{
  "num_attention_heads": 2,
  "head_dim": 64,
  "intermediate_size": 640,
  "vocab_size": 4182,
  "qk_norm": false,
  "attn_scale": 0.125,
  "tie_word_embeddings": false,
  "init": "trunc",
  "init_std_o": 0.0105
}
Each number is 128 + 24 x the weight over its row's rms, rounded and kept within 0 to 255. Layers, rows and columns count from 0. Numbers have three digits each. The size before them is the row's rms in percent of the matrix's.

# layer 6 MLP down, 160x640, rms 0.0281, rows 0-159, columns 480-519
095:110110125095139108124129176149130139112152112150154180088097133130104139142120121163151072089142106137112135111141113107
131:139156146123088133102162116145150152091103181106113124149130152155160110087088140165088127147104116120080176108113149127
107:139123150104118151135148177093108138151154127115136131117105134117149133197104141139105138119148116112110127088133088098
110:148096102112076161114118181122121135160147157116123101110130116147129110117174125158135132127097104156128145160110147123
102:152129143111131118151117112130099117129055172131122113159108165133181096104115128126132154129114123125115091137129132122
104:126159167142173062108164179121155091130118092118147119122108184104175116116115143103105134109107163106155145149129167123
117:128148181154126085136104107163123127155132137085134100118101144127150198089097119104091153125156134147120095107145122156
097:140118104139111144145147122130120131145117125121147104093086142095152111145138135118178128134092112155143129133124116130
117:156117081107094145113127090109120146099103134168139154108144124101151116152152138131126115124096140130066140118167130157
110:148162149118127107145131164128140141111120131145138117147137107122165149131131147129137161141146096090106081114143133139
100:133097109149100131124131108095118146141178116134113136110164113151136151125137080098140156125101100158121117179120105085
101:139138139124124113120127094105153113137141115121092126115100130091145163121097122113145113150068093088141148152116109145
097:123149124175126139127110137179129135160112095127146147146142099168121139143127152151105125111136114139118141097123125152
097:125155154108107127150114126149116147137158121132112151121135128143123086115151099114161139148097130123122146101186139111
094:099110146141129105104109115160129154124142149119143078075159137185138079123119090131123148135136154134135113165155125122
100:130113155136091152137120129123139097171146167144141126134079142158172169124134117146122121134167142118136137134103147137
094:152159106113163120136146073113147108126072089183123098158089127123122099142109111153127106117140121148121101108112118151
100:123156129090153130102125146146116142120105109158125090130168153147124103117152105112126093159096100112135099156121133146
098:116165113116080134116094148114136148155128121148146085145137122117133144115135140127132218134110135138117108131108091075
097:116088099119126124106127118107200091136152108116155138137153139178163116152078125106118155130127114131132132115136146127
096:123131097106121138130129104141110114130104147161079140113177137139131151132131155102102140126112180114138158077153140103
096:149091093088068111118112134176175141156138119158088107123134123133127154182140147092124096117066118094135128144141154160
097:149107131173102127152093171121136126138169160158160130114102107085155142099152150149140095132159109114100141113128141134
105:101180156127114141132091132097110182120130100136145180087081163123101112149101127116136138157159133151104177098141136151
094:113159136130122149139124089091139145120180092118147136114137113132140127155095109095136099104112161104126070170111136145
103:130147145115150161130167074135157137119081152139140137148141158106111122151141147148092088124123137141138127122100145154
093:114095147090101127126141130109118135123128139147141142130138102159131167153101094125120084162104127117126095124152090117
094:125154139109100126124158148109110157135121145140121122114100106110063079122132116093121138151110098122172130127126136102
100:094100144122157134149120116141081159122109143100121091118121092177077108106094132150135129130128180132156102122131146072
101:119113140118145121129167094121175117108125142123093129101112126149147072143157122166129135146111131105152097110116097124
104:115128160185138142081133119108135132147128074103146157096086127101116167076136102118105132150076152116122093089115123196
103:136150155094122104149103130179083143119140190140116114107137145138072139120137056106085123135105133090128068117119154094
101:150113186145117122112157171151129129121099105118129150130139137086155134122091157101129120120118107122141122165122098107
101:148120106156113134164141111110126112109129097090145090136101157135159123155167102144125128148127144091097091135123108118
103:131124156142156154152129139111102153116122093176111162148181166132141118122180142172150095122115102102118145122153137059
103:130092136168144147201109130152130159144135117105115137102127142154177189136144135197166134107129111166100119130120106100
099:152154122126126093133130149130125142130109144131136147113152141108132104170104129159128132123103097140118085135124130130
088:130120131120144108105123114079136153127158163131136168145127098152144146134105131067123088124102132134127123122122142172
102:103127147118147134126130131110163097126117108124116133127147145090105090088132109120142124121128126120131137058170135101
102:130133119114111128134142133068135153128130128145135143132114103074143090077139138080158134099084158162103128182115127090
099:139091121150108146150118162112140129149162132113096161125150105157138083105167150130123141077147132094141102103123130163
091:164099129111171129081159171151144145122103110097165101133070101146120123117118091146158097111123132151125101140140116200
101:116128119130114175129134143126128124093129146113135102091141108144141103125138103128148115097176093190110133100136086149
097:124107126115140141123100118127111093127166182104145123157115148092111144139102089183148116128083125155143097128106172117
093:141130152139085131116104143146152094140108142176109119131170175087126115170076107149121139137123130163079121113128101064
093:102083099095094128121103147168178144121167142122137111161164121136169150100115108148108108120169161151144155128158153103
110:137107120132100183189132117104139162130191159111134083099124068130160114120105132127109099118148105134101124113186139091
094:090107140061153137191077110110190156123121142101098166144154124134116138104159128117097141167132153115156128144116171081
097:130148093137167133104172183130142128121099113153079149105155140135115129148160106113174131182137124081096106122114136095
100:112139141165185089096150122111167119106133146131142148162140112181115108149174133166110154116145144112164122186128149158
098:155133134122131126142144130149114116135128095131155129132137142160100125143055139139137159132140131112127186137125160154
092:123158096148105158134156144128124143109141119146167122151138170149140101116102137090136121118134100119133154173132156178
096:099156120070104108106143086135161135106137166124140115102094136189116138087094136136149155146135118131131171140143145149
097:127118180132086133070145183106106100113148125156142133105136127110166140120123164111155124108122139109127121087140157154
101:180135145139155108101094112151091098119111113139094145139106124049113151117101097126152116063188147132124083186106123115
092:102146137136079164120116127089122134130116138137160112096166147141106184122117141149123150099113093155130176091149165120
098:120100120117110141101122152125150121130162111128113118122161122174190078107094137128125186069156094115164095103146167162
099:132135131095102158133117074157111107110149115122148103157115119105108144146120130093112126180094110077103113155138126149
104:138171152101164123106102154119089136146119155111087135153140144125119135120101081145141138113133127150124080113132100079
097:149119154154101127138097143133088112122167176106193113147115126140174162136155108118110151147097148088134121142092104110
102:102120132141158118141143119168131103118055120122105097109107137138153168101135121156102150136111155135138103114106164123
096:129165125168097117163111144079133109110122102113138162175112101124172151134113125114124122125134137119132084113117166149
097:129155108138108136111118114111191133136137143169138113129117185141142158141148149086159129163100114135151092111150141163
102:100100149148123131142139071082106148131128100135126122155155113096136110103116158150090124153150152133133090149118125122
104:123135109123122140161125164091089101117092139131170134137123124137097124125098092172102162172165093158142133124151129137
099:101137150142121116152151151132198098115119137117141157157165113126141142121143146128127141109102160102097122139131143125
103:125118163154118139097127186160090139146132139144118110103193115175121130151108155146127129119108167109129111137138084137
100:125146152128134130112136095159110114135109101114099107111128152066141125159100149147129115097164123121126166153131149077
097:126112163111122117107156178175161145152139133114085106116174077126125166117131135103147109149124136126101134132103123151
102:173141099166120125132171117111110143143188114148154084131102076169099156119161124119131131150109161135136138123165143130
096:118146134128139112107132139149154126102168141106163147117094134121129142110125171112161119148105154144131129085122136101
096:123111094155129141096161129156114091145086090152121193103114167133121152080107101183144098124087120145103140124133158164
098:121154153117148130121116082122097187134094112095150148128134209092150158142145124149174160124161137123112118087121149095
098:138135095108150150137102126184102159144083131116158153130088113095124145154121125091114144112130102157109118102101166158
097:120134148141095116102084122133096126133155141057119129089165119137126159151119105136097161123118116132129131127095155105
092:152137160152070131084208142113076096136161106112102180132111098128077090111109128090123098069154105119135081136133089095
096:113119144095112141128139129123135151141093163131104105100191167093089105101134128091143127161161155116120108115149067112
106:095118162103124150142082157116135108099098110092141122116143143151145151094144173111101098171157083121080135153115167116
100:106130144140138134138122152143133125120100153109090136125083144072139146135151118141146097098172128123159166104200097123
107:133090089096092110096144104113146160122138110128110152146122141140143095131145095105160128091088117117136085162125091163
102:144157116092114143087163121137130124123150123118163118149161103107137136111107138072148136121120073106124077134120135103
099:135118086114142118137128158096155160116147120105137110197116125129097105125118132130154147114144155140109130113126171178
093:145141158103115156121130133077141094132119097104154129189124101083088107130159174139174156139133117127091095125177171124
098:111130133152114136125124131128088098122093115106152153144128138130065135132112123138067162169121097164139106113132125118
100:130098132129123121121115126087115160105100108091110137124187140141113113113154156130163126138124128131150143154098150112
097:122119126154110147157135145118127121159133119108121160152074165088153174093089101141129113120093097141161139141148165123
096:159099145112140082143164107150161099110122103151151107119081135105151126133123131134142084161141128104140117150138143113
094:108149141088143134108105117153152107115106166118101129125158068090163102110116138137141127135167095120163096084104127140
092:116158171154124141173094078113127149123122138145131173064124108138130095099144122121177129142147124129121159130158132105
092:122154094139120111118130141154152154123168151144093179154135129099113112172147059135117114111149134094131107089177130099
091:147159167115126138097134139120150119125162159140161134130080111122094157121089147147111089184134123143095138145092108131
100:126117103149107163187086136125124147124161131103152103106091160132136151133110100109146133089138135144111110149092110144
102:124112104117114131143118134104089128137146115133116127140136119115132106080115131082122162161119154136128130124176114086
098:117122122123130102091141105108128126144134109108138125146042099127139147167143096131134107169086121132140118134140143132
095:115123148125117146132160133181157154087165113140137150140150149129136077115166069116111119132117113095109136150125163158
098:089132142136136165173096158123127133134139118129131153174098148138142130121173120123150175042090104104135113132079150150
101:111119134160158123137117143121135121122143116086125156133124150139096174104118172095148099137114165131140099139146172128
097:110117093113105134131124176118133132108137128107147155135111164145130117131114157120096136119123105108122153070113160099
100:132139109149157136123094094179149135143118096130117157114110117074185134128161143169134114178133124156140101113096141050
098:137148121180129117077149143148094111164122129153141135147116112112166143122082118171129114173120135116118157117133115165
111:102152117151122134164117158186120141155122137109148137123150127101126115116135167128149172113130167125101116120154185128
097:145146123165137125139126092143145127112144132085073091145126116157134146145145167113132133167114165189140190166159155125
091:141149140137134108135167133116176127113148146132118114141135159083083135141127177129115163081126141129152149160118161118
097:103147182138151110135142122132067118125112159134124129164117177096117155139112093158117155104155171122130125155147112115
102:134124123119145108106107118145144107148135121174128163119127100101101130149125114137126101145140165112128120116143168121
099:115118121120157122164111151135130152126127138093153122180173104111117118185144109150171132134102162126139086114155106181
100:112164130104157135163169131105114132139108146153116071088100165122166125125170155155156129141125065106143098144141128129
104:142097115134147113112126089136137117138118122104086105132138127135181118132151099147130078107131118114162130159126136098
095:122162128160144130127122153164140149123093147112155142136119104101155113131130135107136134145123107111120181105133141182
103:132159088133153120126098162130101140129104095152137062108124153143076109164125112150120138168094106155092144155112119106
095:083132156142138138068159128135164120127159205117181118135142153141148125145130139085119131071137091124135150088073124137
098:115169165095109132105135143105136118138115125144087181117179134113089135169114095091119114171122136150150107133147138206
097:142160093125136164142123131132140134116144119121112065060133196125169132165155105110150132116102117125107134124097180109
100:141122153126136122136125142146169087137144115151083122095113142091160173132103115161128116112108086102129115149101147158
099:122113162126151092112140175128092125133012119130092134130155088082181115088132123131105130105090127121130134094119156142
095:122139131106115116163149148158140125141104197115165124111101156141123135079138167095126123108131118170136128181096144128
103:071155137161093140127142124134103122120141126146137157128059099132104114143139142136109140126140169139119162145140077081
092:124139127111118097130136139143165111105141139083083103080145119098079159129103135143141123101157110129113087116173143115
099:125101123128104142119142104107145134129087155167100162119157131145122128143174160116145159136131128103104119117094135135
102:118167133118111121126154135125165113133142123096165135153127115135110118148072102131115160124181132151153106147137121123
103:141123144137162126139114125170135132127091159103115131133158133126132097085129111145154133130130133156120086122154177143
104:149048133138148108104102095081117103123126082141132105145117154071155149107129090124099134122099122134100158131124104181
105:173106080127141141109156124124159107145113104098132151132069156112095117142128103117118112135140103096128107152106080115
108:111143119101135132161094107087144137114159144139161136113096103087107157133133160152166126152131116121142118100097135143
107:127142128127109140112086140126139111136146096100148164150131155134162107168073106140140129122128109106147135109134143126
099:178119152117099111169110128048110163144080122126120117173141108131173122140149136130145140128089092160097088136140142149
100:112105129100123120104145141122160118156153132145173146175148145113137125144148157165123107100098127149127194109130117126
095:153111140123106187144126116110128145100143146137111142134124130164145097157167147129144121154147082096130077111130141153
103:131138141133126127152113125063150107128117125113154080096131151120128072104127137133157149118117097127166136108122138127
094:099094137182104161158095128131155153143136144138135156147140096077120122103125155116149125127134167107127142119163102157
097:149156169151137133119107102168153164122173143116149115132199184141158151126166127113139146112112148100135094169094135096
108:142105141139113142109149163168134120161137170168142114153108090088157150104128128170129086149104148098122085124147124230
138:133078136111122120108140144117104102153112110186110154126127105091136136117131136125121122118115149122118095155167110138
098:123153152216120128146125141091097145138128143140144104142118080138133104161189112100122124132165145144137108114163145139
095:108149079108141139136183128110177133118076106154123082124179146138119128132092136100167116143144089148152105099145081109
098:120100134064156154123107125088110106117136110084133099159143144082115081097096131105097134106092152128137095142128155098
091:150139111169128116127132117119174122105133057127108082080132131108158158107134139143089128091151135124092095150133105123
101:131179167136140118137114137131184108154170115154097126109128150100173147114097104122150154121128140141128133108122119129
104:160119114169128137097161111127064127132116122134106140143106189078098116152076123142111117123104158134084077094142125087
102:117111123110097130110133085155124120131117134133118145093155116143091123103137151104123124130098142162126127114146132111
100:132128134122158103121109124158172132101144185092106164122133115100128088134157122180141175123140165068147146134138151111
123:120119108081167122110154124158120102104118108133132157147150104159107098125130130152099201151102162076139113144154138151
097:117124131167133129163105121125147132123121100106148122155140164116096148130125114087129134155140143129153131120150149145
097:138141134169123135149121148106116127115120095122096120124121155115143085080142154135157154097150115129139099070088137159
098:184125135172139117109134100092138096119131138132174139082168116143188124134147125137124106130119169145114163119127107149
101:153095129179136147112140124103116090131136123106109127123073075162140136080138134154125124140125139173098148123167107151
094:117090197187154135164172149131125117145139122098163145125160153138146136131141135116118118101131157124141160081142128164
103:130100127137120122144124089134136109130151144142104146144160108076133168171188168144131106092137124127126102108096118128
099:121128126120129132104072150180121145128131137143147108139178160153146113156147157126130145142075140166083136144108148110
101:116150138144158112137139125129104150114133115123076127160150126087150118141147116119157119187096128104108123137169138091
104:126131101112126141105186105141164139107130160123094178166125115109134138165131161137112140083158099091145128052121149100
090:129104147141113149126140174124106123142180107166102144096127181129112128105142154101124122131131116106112129148144137160
099:114150143182136141143109124185162126123113131111119128127139110084115127133144135126110141159105137101114109138115131106
109:097136149125108133172127171123135148137139119130137121123170102147132128098109138090122174137147101130103141146103158181
094:125159115171122125150153104120106124110120138125146151169113149142149126118137109133086117157142148147138144101128163187
105:138154115129116096128112096107151120159117159101106111146156221122108106141150113097134162115096121152148107149125132113
102:159103139133130118129099108085110109121134112127120148145164067116141126118112125095150120123100141150092125107116128121
094:108139152117132135123143144148195119104125121106134118148135165110146102161187100113150127119118130138147119092119116103
100:138121121100134121143079100099119127123129165164131091091135133113104106133154172145115126132110109135103163145123076169
093:080141131126112123108146103088108140148150099147070139139105149116172093137157148158154114125138097142134168119136164118